Weights of a small GPT-style language model, trained from scratch on English Wikipedia: 194M parameters, biases.
Each number is 500 + 40 x the weight over its row's rms, rounded and kept within 0 to 999. Layers, rows and columns count from 0. Numbers have three digits each. The size before them is the row's rms in percent of the matrix's.

# layer 9 attention key, 512x768, rms 0.0573, rows 205-255, columns 672-719
100:503513539554549485517505478529515474474490456379509532526486576497510444497572484454483464513471488453477548464465447481541442516477553574554497
104:491471534532526554503547468494461484430566466542520425476542524547476552507502505513520556452500417535515450571437531535577533481525497540468478
097:561527504515479519540451503491411494455504539500516512510549508538520511538498523519465510431509499466445509516507518412466505491522477597485485
098:468497588496501440576518500438447512467489517492512505486566454501455535525493464526470561496488462539597498504531470462490508491438457535478529
097:556504541446513435574520516487515499537458388461504515473499520451483510506493510541536533499527467557448568526507547493438429502536419486520487
099:492493517527562490498510486473574442513520507474534473515528536494507496551492450487488553516478514411514569444427532491505520535474518449503509
098:486504444531543486493501528459466462447433519527507461557542520405522513535530457514553561510496498503496451447508509437537452454475475496525503
095:490459483514495580499492534466523552475440564462464434477478461486599533454461460455492494522555560530484434502450591491534459474559495523497528
099:504533513472481476511508459509493552465487465473488547510556490487606535481468428516495521426508482536420502455507501588531495497583626538484520
097:527458556468490549521447548479451565509532518518473501512521513531536542508449521479484510495507432559516490477581521551508530499538542511505518
101:437466474496474461495533486419520458504458472458451541573509489489508467548470577456381511462454553518526512483569463472487464598504437470501552
102:495500562506516582485530464516483518529492558513543534480497474512497552519472509484485538428472510531473442435430492540480421506520501540510553
100:505547495478547502496537487496569555447578521540505517509482534548533544434408510529421506478424471472565616510567490484539546438479494556513495
101:503548460544540466506504481442413574550505506448556520537511512503511456475506446453466539501505529530563498432498438472489450458439494530434452
102:521469458521470473488535508491576505489485462441427464513536548475527526518532512469511413525492544485442554408508531564485455503513456456453512
101:531534499477529467442470438515475554431420485488520543442569505478558562554473512562494545503506535607433521507452468462524523489543439502533471
101:500449528573463482572533513523517540469486543415467465487504504506546578416477476610505525467478456493570521448556508588484571541514472469506479
104:486523422542527460460541507492521509467553473495485541490481489493470585480438488484565544479484517521535455478453505534508482482594459472512474
100:505528556514424510496428543512481456514446506568508463517513525474484553519507468569492573504502483530561509534456474516537543555558500494544549
099:489480524478517509490481436434484459567471500533500488539527488567496558504459451513535540483501543456569502475472487591541465534507487494578552
098:528496458453560532530483494479492510541536485461480504511477539425429578472492549464551538524483655551493414551495453498489510529452488504477500
100:513455478568502573518524489493473487560507429441583491495543481533443546500465492534493444536572494452416563493475527456514544481530599510406575
096:512534489483461468558579507491469525463405571498447490472498495464517495469459486512475503489472521529534437497595542427418523504506495421503620
101:553470474454500527428596601557524545509544521517460485530543436475505480554509478540544553526591559527596473443512464491467419475502535500527478
099:520451485551492451549502538455519509458516452528460432550468506504489472520591450580491477473472463533475472513471551505513458517463480527400467
099:542542534564516450497488546544574527506502501586563495492536525478512507433510484452489471554537482488531483514498486506547441469461493431479537
100:466575498479479472471505465477510440466466455463442485498465428501548483498511505519471545469519475507507496496504488527557450505476447514472495
100:438490508538563427443499570477483501494559461530497503485447600550472530538583450509545460505537471592411482513459459481463507371437468457520510
103:499483468543526546462493491534464568521544510495576544473468607517505504400547551523489510516496466568567458515477497473503459457446467544540579
099:464508443486549473541570515488521471452485501548527481511530515563483495539512511484508524512549570467428523483467506534499521527517508476483521
100:548518505487492526530542494531510458476565513457484443562477463488501575539470531516468440534516482532558465520480484508516486530555532535472427
097:541523468517501529459539459482456485484488493542455489533487467510564489452529489447553528524397514469545521413483464540576505473536503484587476
098:481467502467508517506548530469471484584503451531523482510456510476523468480505581540468467447517520478561488517499449529465534484538478512490474
100:480562456486384467539444477470592508557430454497564520500551468563446485436478471558509469495505506517440467478508473541449516475519447440526521
100:578504587439516519574456479516519452507468522527482444568522485548452530504533487445469526491478523468457487426541502482501576464539526496455444
101:534510502467581514524502442460492528488508475580496471419492436552484489504545489605516486510490454505495490523479502456485482529457465484551507
101:435449450521529531458455507525564464486527453472531517594466495499584559460500484473472502464452495448371565523524501514537459503473510463457463
105:497516488472492526452521486474527438516509488499445479492490552441441524469527446559448504511495480465442469567466576523448492534452455502539526
099:457543469477519532480545429457476437592545501522564498521574545496511397518499581504579513457504553551450432530516494448533436456517484528510511
101:460536460447521575486548472592552539536511476453453517499510525454513609439483529528462486489503600466450512553516481453511454470462508504515480
099:446474489455447446495510544535520525502460497479435552466510504442525488475493498470496532517451453521467511535498466524595476500449447470527559
100:482530497462553498468462542509590452458440433500471478522550460429521477527446603514508598474568412505484451564507522380551591444488504558467457
099:428483420495479533530510517483509477501511514506449482502486515540588522527595514414468469402569456474553481575486537437543575491597462516458455
098:529487451574470491597479512524546536512510457505515590412457485491443527492490452455532545491451458465512559397510530495535468500463512504471571
097:431501505470505470581517420454547429497467460551530593470497531589483449466500511521506496510473510464548543469577503439512478503501536472505498
100:472470596559501545468555512482522583516513544532514481551508536514509599466514417580511516528514482457501571483514543514550472563506502519489471
104:503526465527461418489527504449435543519522492557453500404517533478413470484494524497506514532546482497421523485457467531452512477547468565480479
104:535441521569386523513567508470572581536536472522458459534459476462439522485408497490497473398544527483453488448536469506509514463480498507493506
098:563508536516561473466571530515451578529515532480461525470459471528518495495505487574510437499495440482391453517492435538471493505550538497454498
100:468583481509483514512461479440521548525560505454545498505504487428503487538478459513451485543481448512525445546469520549543512492544482505457495
098:497439523524487575485493428485508506538528440530515518473535457431542478530526485509523484457472568445521529458529484526610478533568520513523481
# layer 9 attention query, 512x768, rms 0.0562, rows 206-255, columns 672-719
105:460525497540430502515496508508420489547504483555492519486508519465449574514563563423495552495515503515515456480454519478501547490434553565517458
097:459486514557461548525422497477458516538469538543549494543507476468468536493449408515496496527465519493532509514497533495488488509448500614520563
100:563424479521508552618432492576477400525546564516485461434523533479520508569569538463517521528548504493550538509516466434446615518487430487451565
098:451528547427532449537499509384447524521519382446498498466457523540524469490551540549583504485505465524526553555434480544439527532492567503470527
097:531483564483507453519442449456501405470497468453523495495528519484467452521498496520455515516480543415510576504480493491442459504556520529546458
097:534495467466449538492445503482449514479520540502526459482471445511544562464493480499446476491573524560462496470528490486461507463423442474499475
099:462486480480449593478527488528472528485538519481479497592435482475458541480496496536492531467609529465477500522483553618452514537489484439472500
098:469608550469543572469529410485482471511495453541554541452501490485500535497481514463580538557511505440502497514490508490462522559575540469519467
095:488502499507507499439496544523453559527477504471467539451505492559488496517528509535475505541471511557518516465452469415491526563480478565478488
096:461463509523463491530564490460482458494463509508498480481469526432505518489548570446443525428531570519524459511501580508496489516513442519516553
103:482371563476480510436495482568409419539466571475472564462529534547514542552471535500486475509498422542414541449424538531490520496538518498466537
099:483524528568580458438481593502515510501522557537481527481493589499540535560545447524515508449435448493556518504566495450563517486497548516530522
096:487551413497478483506511527494479532515526501524476465516548544445438570489517494492497471562555459504514534470455429509467518488475494487478555
099:435489534483515462549431533536450442525466478418526478527473489471547465417457492524458509451445535489495540432501508593471456520551496516546549
099:521486476487526594440434499481570502471454472444498557478536510512449544527477509526498473498515549517545520482518471525463547439511484449421462
098:433463452485491471497483514481520486525494529502540403452499541507468495421588419509444442559439446421510501459488535485537539478530521470532545
103:483537472465454511517521515558475466512484507511559444559533485480555559486521527502501463483513484544557508503610478473548468515557485501449475
096:426586533463474458505485517505469455506497448514519502552437564527470438485527481546494472522530477559463504471508501481406459534500535513525506
099:627514542435503495515500448513457536557484513556473539474518449512566524443432495469512488476543512491488549489544469458487515496581467542560503
097:467525452553546534492478506435524579543479503527497461533420531508513452485421515547552484497523572519450463441504494500455446375516495487532510
097:544526469453510574445491530474565568566576476423486443535502474600460519475479440529482562489523515516450504542516491539455441529491532604506473
091:528553511524457480544539475474537481584422559480475472509545503442469526561567480509535525563549425541447477478562563494466541531448485437504514
099:506528486440492557513548523558528536533490493465525539547519471513428508451423480494463507481568476503537529516466501475475351420461535484420471
099:462469485516456450564484536509524457470477492486558440594459471437469466513601526466487518464537542551520422500523556443580485533509507482430538
098:433471433529488503498462490524455506528521487465449399494584451587485571458433465457530484532526446461480503461481462510529498443492458433418566
099:518550466525476519548480443511541441494451556510544505589543525438517574544473496486456443538551488498535520495506474536463485466490412558483497
096:458497512491380476494478499475534480516473606485475418487488474474537483521496495499488483495491486511454458468521510479525499478449521504535457
104:447444526466529464446423532518479537579448452477496424483520555551565460530535535476493568468435542599517442583469428456573463471531473581474528
096:473449487528534544517484502523497500504474500477499534527473455532493500499491499483523472426480554552540503471471574568460486531492442437550470
096:496550412545477498529393467450514521473559503488446483570510403540480500577542494518495469455568449535565485496493432455531435527516488489546527
097:572590447474514504533481442496516406572487484489528471551523502497559536485474548566538508488491474477516454545439466483554515478432530541520554
091:495545470497474490510479501532496522538539504487481549501419468439490548480519525542536519462419482522522511468504503405485478500535456433562489
097:514500445559475447546526616498552622535493558558522544493507459560516587454461537460505511459488506477546430510468510446516469490477537483491481
097:551523533548455453515490443495526490548483471471588515510500521465522495472384456487518523458478559491493476509561481452522508421502519543539483
103:478393538482458512500458507462565449534552471508521514560574501478493471533485490547495536571497527455495530516567499457529510465509476500470505
100:359524419520554575514481538515558488529452533446574499532511518483544435453529517503483559464464454564466417477487548498472513417490492545519539
101:492502486523477539495559555467497484449492507452499466516491461535461529475465470440470483471466494482451506522467458499456530571484477518487521
099:471518428542521504485518494486494470490460512490450484528444484576521455471472473572524479477569561489485501457502427507478554555434453555525504
098:524519511511455509427502515507554482556404484386482524515549438520532537509519574497497442396511481494535424515576498401564493439433504487503499
096:505535533501504506455453442481531551421475531491464478472493483480486524469494458482518519430512440512496573541471457520478443512402465414491496
095:425510516477489443487457522416490510463521455519492505486481501536484493563530583545414487540499467470467507483487436430548473481447420549466404
093:599514482575521564415434488530517596517559603573549542532460504534483447535451555544496461515526510526504540577427511484516502503535493515481455
094:545425424480502475504496543504538516502418439463492470525503492503448511429497526567525446509515498487492488482455479409492515590547533536531617
095:518578511473482470491469475501496426507493441538467510544493440455477520516425512466507487483531474557502481524506519476472555492494448459505496
095:471535467524464550516525446506427482440563535475438533477500488452546567524509459453567538491512505511507527447548458524540450561439449494383568
102:542475483542472478475503497418480428501520481517529497501484552451476477464525513499475490463486503486489497519450431492503501512521490482498523
102:441513508554448441506524525479498478447438508406518556553426499536463555484516452480447491503474521555552501500434481504500412466462588484522483
093:474524480562455498486440534438557503479544485476491534541495490503481460557460491461415567482535392600478481498446518545432485525481465473500506
097:495556516517459521538474465568501402457570565428593513455448496494501437573516482491518462521522543536461496494443418552529531487453457533528495
097:459423490459488543444434522511459469473515511460481511456516535480499496511460570470489485477510487478564535490512508487559478492477448489500506
# layer 9 attention value, 512x768, rms 0.0753, rows 128-218, columns 672-719
092:495462470458514506562530522509498512521432486502546532471581563505568481555503479495503501497459433438486517498520517507440547541516574485521511
089:611558487493471528458511479526469499512459533451588528481498487484451523489471510448482527438513481451519485538493465551426483481535541523537546
093:480507525527541509416529508510411579552529479446501470472500517509501467482541488520472523517537554509505422481540466506467550502488533557514498
095:632524518424518456476486514445504520499477473496514487532492479506517455432498491508512540477465552520511465551558499536521536565465512562560547
089:452540472568486498503533527448485417477518454452505469549418513463495564542550488504530492443404465540443517485485489515440458480513529534447495
093:472495533469468469444563501495478508526491557517436433545626534506445466555508497440522456487466517568503476460533498480510543567545499514545466
089:467472511529496530534530503500479442453483498571469568509536458468489479405525448497508519493492474525555527459495473505524451521515491550512499
093:535497490460497533513448481488474525511577488516500554466548545493519455446500549455496484420456465521473536463523524501479525461530472506463563
091:427477436500506479541530500451524561490513515527514513520486541563574498468487504557577487449552518519426505475498540510503522470495530543519514
093:529513501504530442539444488497561553491491481482532431521478506431562523495521486520508499483531606510508483539565555534590461581523481474482563
093:502518441505533547534515491517526527475452548545470478518529459510482424515485516501497588506479531548475509512457534449495502522486559520468578
090:438522501433466554446476491493568485449510462583575471503489537446553544540475499493497466473526544492441468451435512542479524560545505548565504
093:451501506437509475466491486516490523550504508453546516446509478561495442502586484456538525502475521589440487518536502448512413538542471535490436
095:480503489565507513527523505502511475440441537526478524518507470450533505492490496577507517485527461460558479435508493497467444559514519570483501
092:483499521516478470598562486540494510478397427541513442530542538573497520566497581531517439606505400531526523493468462485503576441471501518508503
085:526463524494472468453482505456474495509424505504497513487467453494458503442518468506491530514514472427526466472596462558477564562528528464477495
095:476465446533423523525526455557477508500503574448502459521491471499455485511428507450461493529462545441486496499447590567491476454471499516584554
091:413443464514535510513434472447459518549418446498484438496502437517474431499470546491535490464430518512449441516539405528530570530468464437547462
092:484475481488470527542527507418480530517560532465498419460502465516528472518490531567504543527528500480481452445418534464497494415497528452447517
091:465536484503444518500471512464490634513447446517492488565484517533493529540533425407516563506559456521476472509542531450491428472478530506459521
095:524398415478540567450559542449435462498508442498479534473463516561442435439466513491519497520512468494453453449526545462547515475504436495506519
090:485474544461593478555517512459530442569543469515560544576436515482467516498457479474454488438534506476456555454463542498528450494596577458467492
086:416478424568573437490473472536557438542491502564531560484456460506490509526574572445528478510507462436500452508426553514464489530568571486413397
093:505471543551465499537510463517523528466477509444452522505480494539603524505457535537505443581488526496566556514504532506480526485539491531520533
093:492482502489558527517576581513462481521517532543468501546418487527445477507417495489489540490506370511550502430484476508481448478491496511455524
096:421480503527435500495507496481432484502536526462427571594514493515579527571482528492486457555539513525499591471557470575476489478540488503575505
095:439473522542504507481554434451506529520524488513534532538471622484473399456467567480491505444509463502508562522542426513418480490456521528463498
091:467473478484434504565455458505512532498514485559549475552521457482541505559496515494454551514494609466586499492554484497469516482571438504422507
091:449528423512525484490487523496504446477490496489446531560467493511464546477483504488548464552477468530485459463454496497501481473525466522508505
092:494473507496478518470418511546464475503500423422523520514556508488499541518488494515446419521542585508482532550430548526526533492477495422519507
093:466500483464521466575485477456499482452468531504468473415528491557512547560479496486455517487475577490521549523518479412448433548563525516451513
090:580549540503514536517479500515507501448560522505475501398477494468566506396507483514506520526519439471508547447469492491464437454515514527488541
094:503472537454521462447563485528475529385579456407476463534541488603535505505528507462502560469593527480491511490488526529450481515477552493492487
092:467457505520409529442461414476521565510435484525488470501550422526544518482449510456593494460512534516473479474460527472409544494540510493537570
090:556493539483475483521484505518508548487514533573531495507484533486532582547571478487595537558520572496562458462456488474485502548493493453492480
091:550438430541511480560462470452415488527439512474450535509514461517502548474485500553533504478577535497493509469404451470550543564584506478502532
095:471429452514562493579494563515588505524539503533501505571566437460438480443479568488453500533516527557524509411461458494507562439477553557517521
088:501581591488480502489432530526432486436501451532488523432528486533557517561482507484491473534489523424536536463511491519489512463532457529524531
095:430450563475532493466535482525494447570480459485455513434450482556457448497480432512458431572508477438490471446521521413427527474436421478482547
096:452524435559450546488492556499528452570539487485511535500524498436482513423437538530519530487605546420552488502541508526558544464477510422467490
089:456519516529525517466581597471516602529558483560539514499484481471531550507482502489526547469493488487465517468513513490519476523445528474433550
099:607536530604448495495417529564601472595493510524585530387570496454485573539522511470416546512508460429491445488539534490519474568520553499473464
091:493459477495528523539527521474465537517532496512447506481507510551471592527502485485473439483461496451472508503488505471488478464496476451487589
093:536502544483487519450496559550465471530482487474442472432458531530461454454465486557545426525544522493464457450574473425519506524629557538466558
095:489522405532509453516576474473542449557530480499487469499494530478526521594535482474502537466515457563532498489576472487475445549516520580426453
088:533445443467452516494471480479581460545501536509508523530534516543544511499445527480550527493553518479547441498514513521542513581519502529470532
091:462552506485512563498452487477464441531478451383542507532513490577610498514494457460505488464538475487475497547508484545568441505410563521545498
094:556486566441553418493499506509484528499502483532526512496517526475511479477469520504548545516567463478504492523478452491468492468514434570486449
092:486527499491547552588486531484513507540551491505523539501527505544505481472501475545507426399496575459457457497526483503475419530498553520496455
091:448528495497482494502432466559447486525451490535457525526490569551488443495455524534549479453486450483515447466479510480490498511487482540545518
094:461515476591504477522537540549547490482540523554539514480516431462513445468605521537539471528506530494518504471415544447525522476458502492490482
091:510447452496482508568506502441431424487462509535500565502453479469483446459562485541428492484518484556459507532460536493472498535485555481480521
093:533474479463493528465574453523464490558499437540549475445465494599490571547513543492515488477514527479480554513496504481515499430495507475540512
096:473491505500498511570431432429526565483472521524489462543468510577514571460474494478420473574473583521472498498490561489485500511519424538579498
090:514501519456523481474492520584509459521492468512483484470517500467473500524551521498580566531499414530437546510509465491471456520515532501522494
093:493534508468486431504509490482460538511483520511538564503475516504460508414474487473542479459541490539537504484455480520480449564534647524454559
096:538500522420500511444466402500456451564500530559500520495507499486534538537466468548472490569495502491498505460515534435544513428554462400524553
090:487517516537565452538529466496540534597521453534456531496476561584538507468551429512591526522558466475490556509459496495551485484475550512497539
091:512526455464444515493469422481454475502511478469511509526434471501557552523503510475553482492555497479441459534554522478484496517478517467466561
097:523580524446526468503493605493518551513485492494482465534456567530469555557545537452468561520477509468484549556500432554492414445489510428515474
088:491506475488511516498466517528541473512507535508525483554467550474481562470510504524440499437517491545474510449525535499508429457426557522484480
095:520493573584509482459535501434469519545482442514502491571473470467477521592469519513483564526492501538476448484530505475462522517536533564492505
089:498569482549578506503513491486435547596433463471503500522494517485514506531510564493424482517470574505515396486548496491505470557453506503466473
091:402514489521523454486520536480526593562493476501490487573459519441489556520500482456500466548477516475469486512564541477496541477457489497547522
091:494486490465455525435499501456545512374486451488524544523488543476517536423474591522482467549468549527506517479516504496471436479607459474463472
096:526567447471491561537540487466494513465445522524587447488550499488544492575481535466511498471469439542445448416448497571523526493506400485499510
095:476469497544494497547615465460439542557445440455496490475499491540464528467561455466544453492472515554484500502463547539492490417567474511526468
093:503558462522505471567451463487528593566559459493442467537525483435519475476575516519508524447475500521487467483543481476445513441493449479452526
088:492464466475501511505465496447405512459530495570486561453424561472551494562604533508463482571491497393484474517568519561417476457507459521500534
092:448501556535521458508520512425556571473513567529467562498445517482496494511496540499517586453506490470486560515493453443465514453545429533513516
094:546587500513487513519444545469517439529453424489539495470491494564472444469475517446480509465490490530501520528544448545504502399495449509532546
094:555471506436499485520500462473505487600495484461429536492499611558509492529520434463522506521438510446445432552518553476571536552463486478504493
092:488513498507472524486526470509449488519466468469447511564567568511542477518494467587481545501499507568472527468547445533472594498517472520418516
089:491431548448446463511519492474520603455508520499511502493555542437521483444499427567593524486501497509510501542421464512488477559459490488545480
094:454494497465504570531507536519531477510553497529591533466472499457546479437507508563477484487514470553479505468462418535479565423473474449483475
090:548445618524535501511500479503460486480453579521503543519384527477553511512529495552455492426455503492455522562502536497490487460475492514524462
096:557471485442501461451515503499485512460567424506451459493514488470531491552463485564508489410535489460492463556520521461588486548499429436443507
093:504514516505459487533450585508532502524515495498495500458536486513480511563510547462513502488515502450508517407511466523557565521462511481430492
092:512481470488451569467572519515564550466480513524492456488532411524543509536537504470529492495524523507475498414518508452497528530590538527530537
096:475437538550558498509571487460548483510528542543465481456551519496475471504454514513552523510445513537518496469445522482497552581380525477456525
092:516434421484503557467492481424554474440502499504530555516500567480490483487483567554538514528515485546497537537510494490436540487470455542538578
094:558594509527505462483439543518509552517529505539526489447456478560514585506538533499510501473520522572538482470494425564507548475505485420438533
093:563523468527488567438453460476567540508481483503528591442530448418546467541461465519511499462499410584477571526494510523537394467552427441533523
091:479473577537472539523493480496455533565505480511562504535517426579470455475512461461538468448534510532466484494486478506493541510503489499502429
094:557428497484438545496509497480511546524533537470437502495558481570458465530469518554472440492496498431448505503456453439537551460478474446481480
091:470534520569437505463426457479625512570447557479497477527460462529506432467494528538489530509534522550499512493514520521535494508438472589496495
089:491532489489564433466528492557550517539502526533498443539429454499480564463494479518459511466449537503484499545504484504571541506589551473425487
095:447363458501480462496497532466457542446509492480488440506489453464514538479479552510595562465486551445548518483443460480476475526585509536538538
090:452450542555503521531518529543484589454442482490477501498436451505558565496518562497514432476465468491522457565483561513558565580491534514515562
093:511560465497491494491451512466547460468541453525545507463506514499497522514493506446545477489533400574501467459524397442520448550543511509441500
089:526484540490555521393516489568543473498452477629485562552524522497466450487460426544531524445536533536468496464485499520533470487526537489477598
# layer 9 attention output (transposed), 512x768, rms 0.0688, rows 128-217, columns 672-719
096:533525463504438550451486483503520420512541517475537470484479498483532583517510524519508563507535516427482543510452461480516431455482508546565429
092:469472473538478475472482518521462494520546447544488472540512515498488533472529496583525463498505591469530508562527550472520542487521502437453451
095:561511498498493510571532498496570522477489601547467503494442459423452475440495469503450555532514460503483589537524484490559467430500550510493482
096:527518434534500524504486534539469424430505521466525440514519469507529495551480547459497467448523477489488443525550504541577520469466455496482465
094:487568559435540530460484526469446533503542534516503488533547507544479474544568498449461456455473552411450504448601464529466492550489524444496529
097:435470517479488479449522515532502488462480529475447474540554491512527507445484413519507531470442452497537476593551414505449458545552462429602520
092:459531519475500521464538468541516566450547513493528452513517574496543444483458485527525474617471457477457481562491490446500488445420492417558411
096:419453435468530471516528506409524469518485556446443429463537526508497492573445486582469495560485531537490442527482560490555496481457534557469517
095:479537524540580501519485491510515535562488548409472515481459537477473496571556562519519517483466486488447479463506456544474536463472504493450472
095:489509459478488503457471449519523476504430532530531478549512494563488485397492544499501423506527442490412468437481476525538476465534510494500480
096:450454478495549492518502493528559532568481559539463495482517564531535418526481477563519521498492497459515420460415541618391542422478462488514553
094:493517509538501442542515527459535506495586541601516493533542557617545493498545548478419415514502582522508486522442483451554469503549568510504491
096:434482533521430544439486497502426532482484567499463508478567537500473521484468447483502584418542500476501461478532532513494603517451520491500430
096:517482468537485513533502474509437552577463492472526467464444507467483462465552569428486494527483496544526520501458495554510485585510434437448539
094:550510467494531472495505507535515569511473509532469483466543481496413522463546471527513468422582531454542482494474482520524448547554522473515450
089:461452483562469468545527406503521529460483566558535448496413547541553528438438463521588429501539542480518556463381478550469462505483499468545477
097:518545514452486545463562521555515529544544473418592491519588527502523556413560469506552527476551505480526485487468537514446519567491465484498500
095:524456493525484550473498547550448483469472556533476466586493572476583455518492522503558561527586479568438496519453442553422457485540531513384512
095:493452476477539580608508471570513453540463439494471534537487489487560554455481521459482513516445475444566541506444522513489500518508458433498452
095:543547515516567465505520517506460443483517469474504459527506484478514407447496544498499492443459514479496519530433499538443566584483538537566533
096:484559501446454536601485471551489457475459544486490506497397452516514488547536513425523521499520485526385533505447462454514472546473497469501483
094:516553524530489467545510523451470577552515482557540506510566438510517480538555563484460388520484484477435488576481473522485582501454479533486455
092:530510554546430475530517496498504529543470529500463569507464504460457440492504518498531451472576477564555462488490469524536570557499541481527543
097:419517439495547506476525569486552515477465421458560484528492528549434492480494503471427584394501531528580495507549488462497482492531481556459508
096:527456504595416539572488468518547478454527447493535533450505519437499502486556452429485525476471601533578518487503524487535535556535505467437522
099:516477506496503533464475509492490453487445569510555516465458501548458519441410454553521519491476521397430444484498494483509533459493561518475534
098:493481425487452468491490524485473480469494463461497426449403502507554508486526447497487469521487543466485463493506474523488552546529528489490500
095:531481483460452480460519524513472498477458509467494493501559541535519508511524573514527509535489452472498518491574528471410513471502551521512494
095:501485574476451454483492444537422604525478488448484512446512453450506550549489483512549469455433538456615538547467461459463482488481521441513569
095:433508448514561478552580509485533494495397516535475459475494553457440419427466559477497511492441515520526426455439505450553544521466474505566519
095:516488536481556593484475484565484486505470488462543468497494496492500475504506446510474479537513593483542494514476444556493512506517496475425510
095:462534482499579489505490499490533496518545484537545497521461512468504474500482529524546500535483503552438467521474474532521479530503577520517492
099:507543404449482479557471476496495437538491473525469533523494474463492499488424465491518423503499556416496601510480531428459563490503486477470529
095:529447452546533538427439516473495470475572478544499477528505536447517529543567458554506478481516502511530544504432514465517519518493449565484481
097:496495526448508539424451466516516443475507548511404498510477558433510472501536601513510531482531520468482564510431483582510462578532536554533476
094:505549514507517448471519534480528524470440543453585434494504556515523470485518444426512497464528496548476550479531517417536633444450518539522463
096:557540547537426503442503476471443473446495598447477529504560557520496465548539509564510458482476435490439479441529573487483459544535436479476526
094:480462476521450502544552460520521570548483470493533526517520455439581448542467539496453557468500486591686510513478448485489474438485469503475567
097:519482494465522503458519466456495512529556482443477531450530432451472453464528446542508439437500463460580592562502504547412527536501500535515381
097:513452563427464484535478544434431496509571552534507531514446530452439491477517563517464488451496406509481483482569480472508488521511556523407506
092:507501498501467494487425462540466524545560551461480528491471532487535483533486505455547544518533542474484505515545537469558510467498491516505504
101:490573509454494489481537481492375576504527475542452445534516530480497525434504476545492520532485463432414498518530477521404478509544552442466539
096:499494545489476508453395446550454458476470499560551472513486507488534535569517469485490481518507472506528501491517473572473430510520517462537531
096:508445475446506505513529510462439507533475517428531517551454489515453496532471485490467431506439541511549504494479537516467490485475516489506530
097:496544572504519564482498456540492484484469550451430501447483513500497459528567590496464516462474528486502586490543550560526493504479550521571461
091:470548469502446470592477429511461546420475501509525441494519525446444423534460442540480480498490545569622486526551529567541532499554526503543487
095:499489493538459408524563476442479473497468505467455438439519493513474540487545542442502504475482470523477463545501561456390499512512544487523453
097:468495424503466497536431532503438463483535500455481469510416531457496481498527485496466513503482437576542535495502549487523463484477426505493557
094:585585467475488513503483469498443510519502493460426452576514493464532557497477479449511454529490425617479458566452440466554527499565507520478498
095:533484526450496477513516554472582513516488474565527505503526472474521498519520469502471512504541482552466515516459442508475509485482512493527489
097:528535534497455476496450539541498602508500556413502551514466527421502494534480551465548507489522483465395463482561460513533526486438546437464528
095:597510508568481444492510460566549524492479522588439512434543528506507514500477552548474420526462532431482495532447498459528488530528519535501522
096:553458481605525610531443469494504442504562480463484557444567504495485498493496507481462476526459485487492453483551470480490576527525504533446416
098:564517499554556493492529495502525451483486468505512476442558537504510536501505471557527571462458513493414454449446412543505512536511408463510459
093:507460489477508485454520516498467480444454520510469565519558506523543557567523431486522499476552474483573462506510491524518487463538499495438437
098:535513519543513512554502512490518515484530521480542546448481502549573492478507481534474458510470505486512453501476476470519508449437513496530478
097:509517509531494473522508417508462520480488507517499521466531436520459439545483447519528563424546537460473584534480482510567471519447464440540568
094:482488577528519478462437485453492517485500508472528500492438529468474561533542565461518515496538508523534503511509434510535492533511483519489479
095:486470537500548565509559492518548485437483514479481555524554471550466451559471568552482438529425488584510485457495492508490476511527474500539408
096:533509542566487517444504526471533503558406491480523514460492463453511473425533502550504448508432512512421518464546549440595517503500442500536451
094:504487543501504467515451491484459480584562487499541491532526516473455527561400526526546475459547516471479462517455494554388497467505576476509498
094:483458474489468590525447502525476402542536497541472486513485433549493514476454479504530498468519525544521564488494435438507415528493523580483479
093:529529534548381490483515490501530548499576563522517506494539458555527509434513498484468535501533529502375515471512543559409567494443525496507401
093:520579481517502506476490504509463495485516462474506529471485525477561495431550505464494460502479497530347484494494518474487481492525492500500467
097:511465489509535478599481478486526528487497536480465487561482495463534454584553499478561589529555521474348501487575563479471509508436513471527519
097:561501464475559506499477478442491440561501496545529472546513506481497458482524457572504534503503507515440536530453468336523489506438476506455469
099:503527483501504576514443487454557470536508513492434498428456490528517411552491497561499588526558478514581465531464575486530482537466485443502542
094:496594514522493527467571531461513453553476495430536493456465519482504500482469462550430437407534492526555471435493495485544530527504534511533467
095:539487546463538488503510503473461517514417577406522496570529472498557589508475566551519464469524547594457493489464545550483452490498601497535493
096:488499459497542546559526490499440535500513460451507501452503486463460504487531469514503447473540491561424395513497526524483539491487475522445499
097:508455544516488496500559389527474486505493530505490531484542525481479483540499522552546443487572484478549476503495520510479508451524504513543475
094:529554500484470569445542467539490505531379506519479440484462440428538589510560471479557582554504480502454577561507402475515480526481422535458448
097:461483485529542542489504473487542495507449559464487512489531438561456501496453511477572502505594451524552472593516504491526508447491513547462581
095:489522496470498514505524522568510527500544559544498522494492499582480468506487508420459534586446428499595477539459573524533514473580499502444546
097:548521467459468523518481459493543456499484462496471512431508534517444536477551518537554541484561407430486449479557513478484444497500518494434459
096:499463518509465480482515459489507487498413463445514512456530434466479444442529501446542570477514503507444494547515508470531528520534532506502504
097:455522524509545515501489478462435489506461465537520517475527618504553430453473536474488506438419507556426521487477531471492457454518492578558434
095:509536482526458476495544525502503513477437514529502445525475500463503494402570510528497504533471495498417467554503504505484535484543512539512417
095:535448482549501581469432446500484505544458448425462482528449454536544363514444533469540496534533469456475492602476503545471461520484534468563514
100:519510468536516464443441519523516502490554523497525593512483524513517463592488544510586544469424458427412509503537453427566582503491503476501501
096:487464511483475532482470499481511435507457497530521433554491475580525492526547427547495482496509487487484530470524504473542462491512507450505469
099:529439518495504480549575454432503488537532561501419483557438488478480504547492452537455437456522443494550494513467520546491464555533511526557469
098:449496491516536449482468450468479531490483473466460377536484494445429527520555482518444486535471527493450474480411541457484464497495543481502547
095:529523492496471512511503486489497480462376475519524580487520548521504581497495519562492531536507450523495484522521478484490505429490546543515490
097:469456474537516421507514535527527460489506430469486517591464527520535549418542471549408493508543427496477494532449521477463542572540509413495533
094:556521463474502493438490505485555462501540490462503545514508465508432473535443514481536502482476451501392490529501459504458528570471482483480507
095:459559429474493468514523540564477495565488495516498468515543491472480460483498530538418431488521493424542477475465472535541484516463449488497456
098:531483475494439570523555492487467505500536475568500514463545521520545515563576515462423503560481491505484429472463488524580496463517489512471498
094:526471474529455482509490548525535424548532511387524495529550529468564516503481443484444524495543488478454494494505499488495503510489544526529519
095:457467470537481544547515521501485499461494509486477451514495495515491525457458525482472485551505523463451485479465588523523535450522513527578556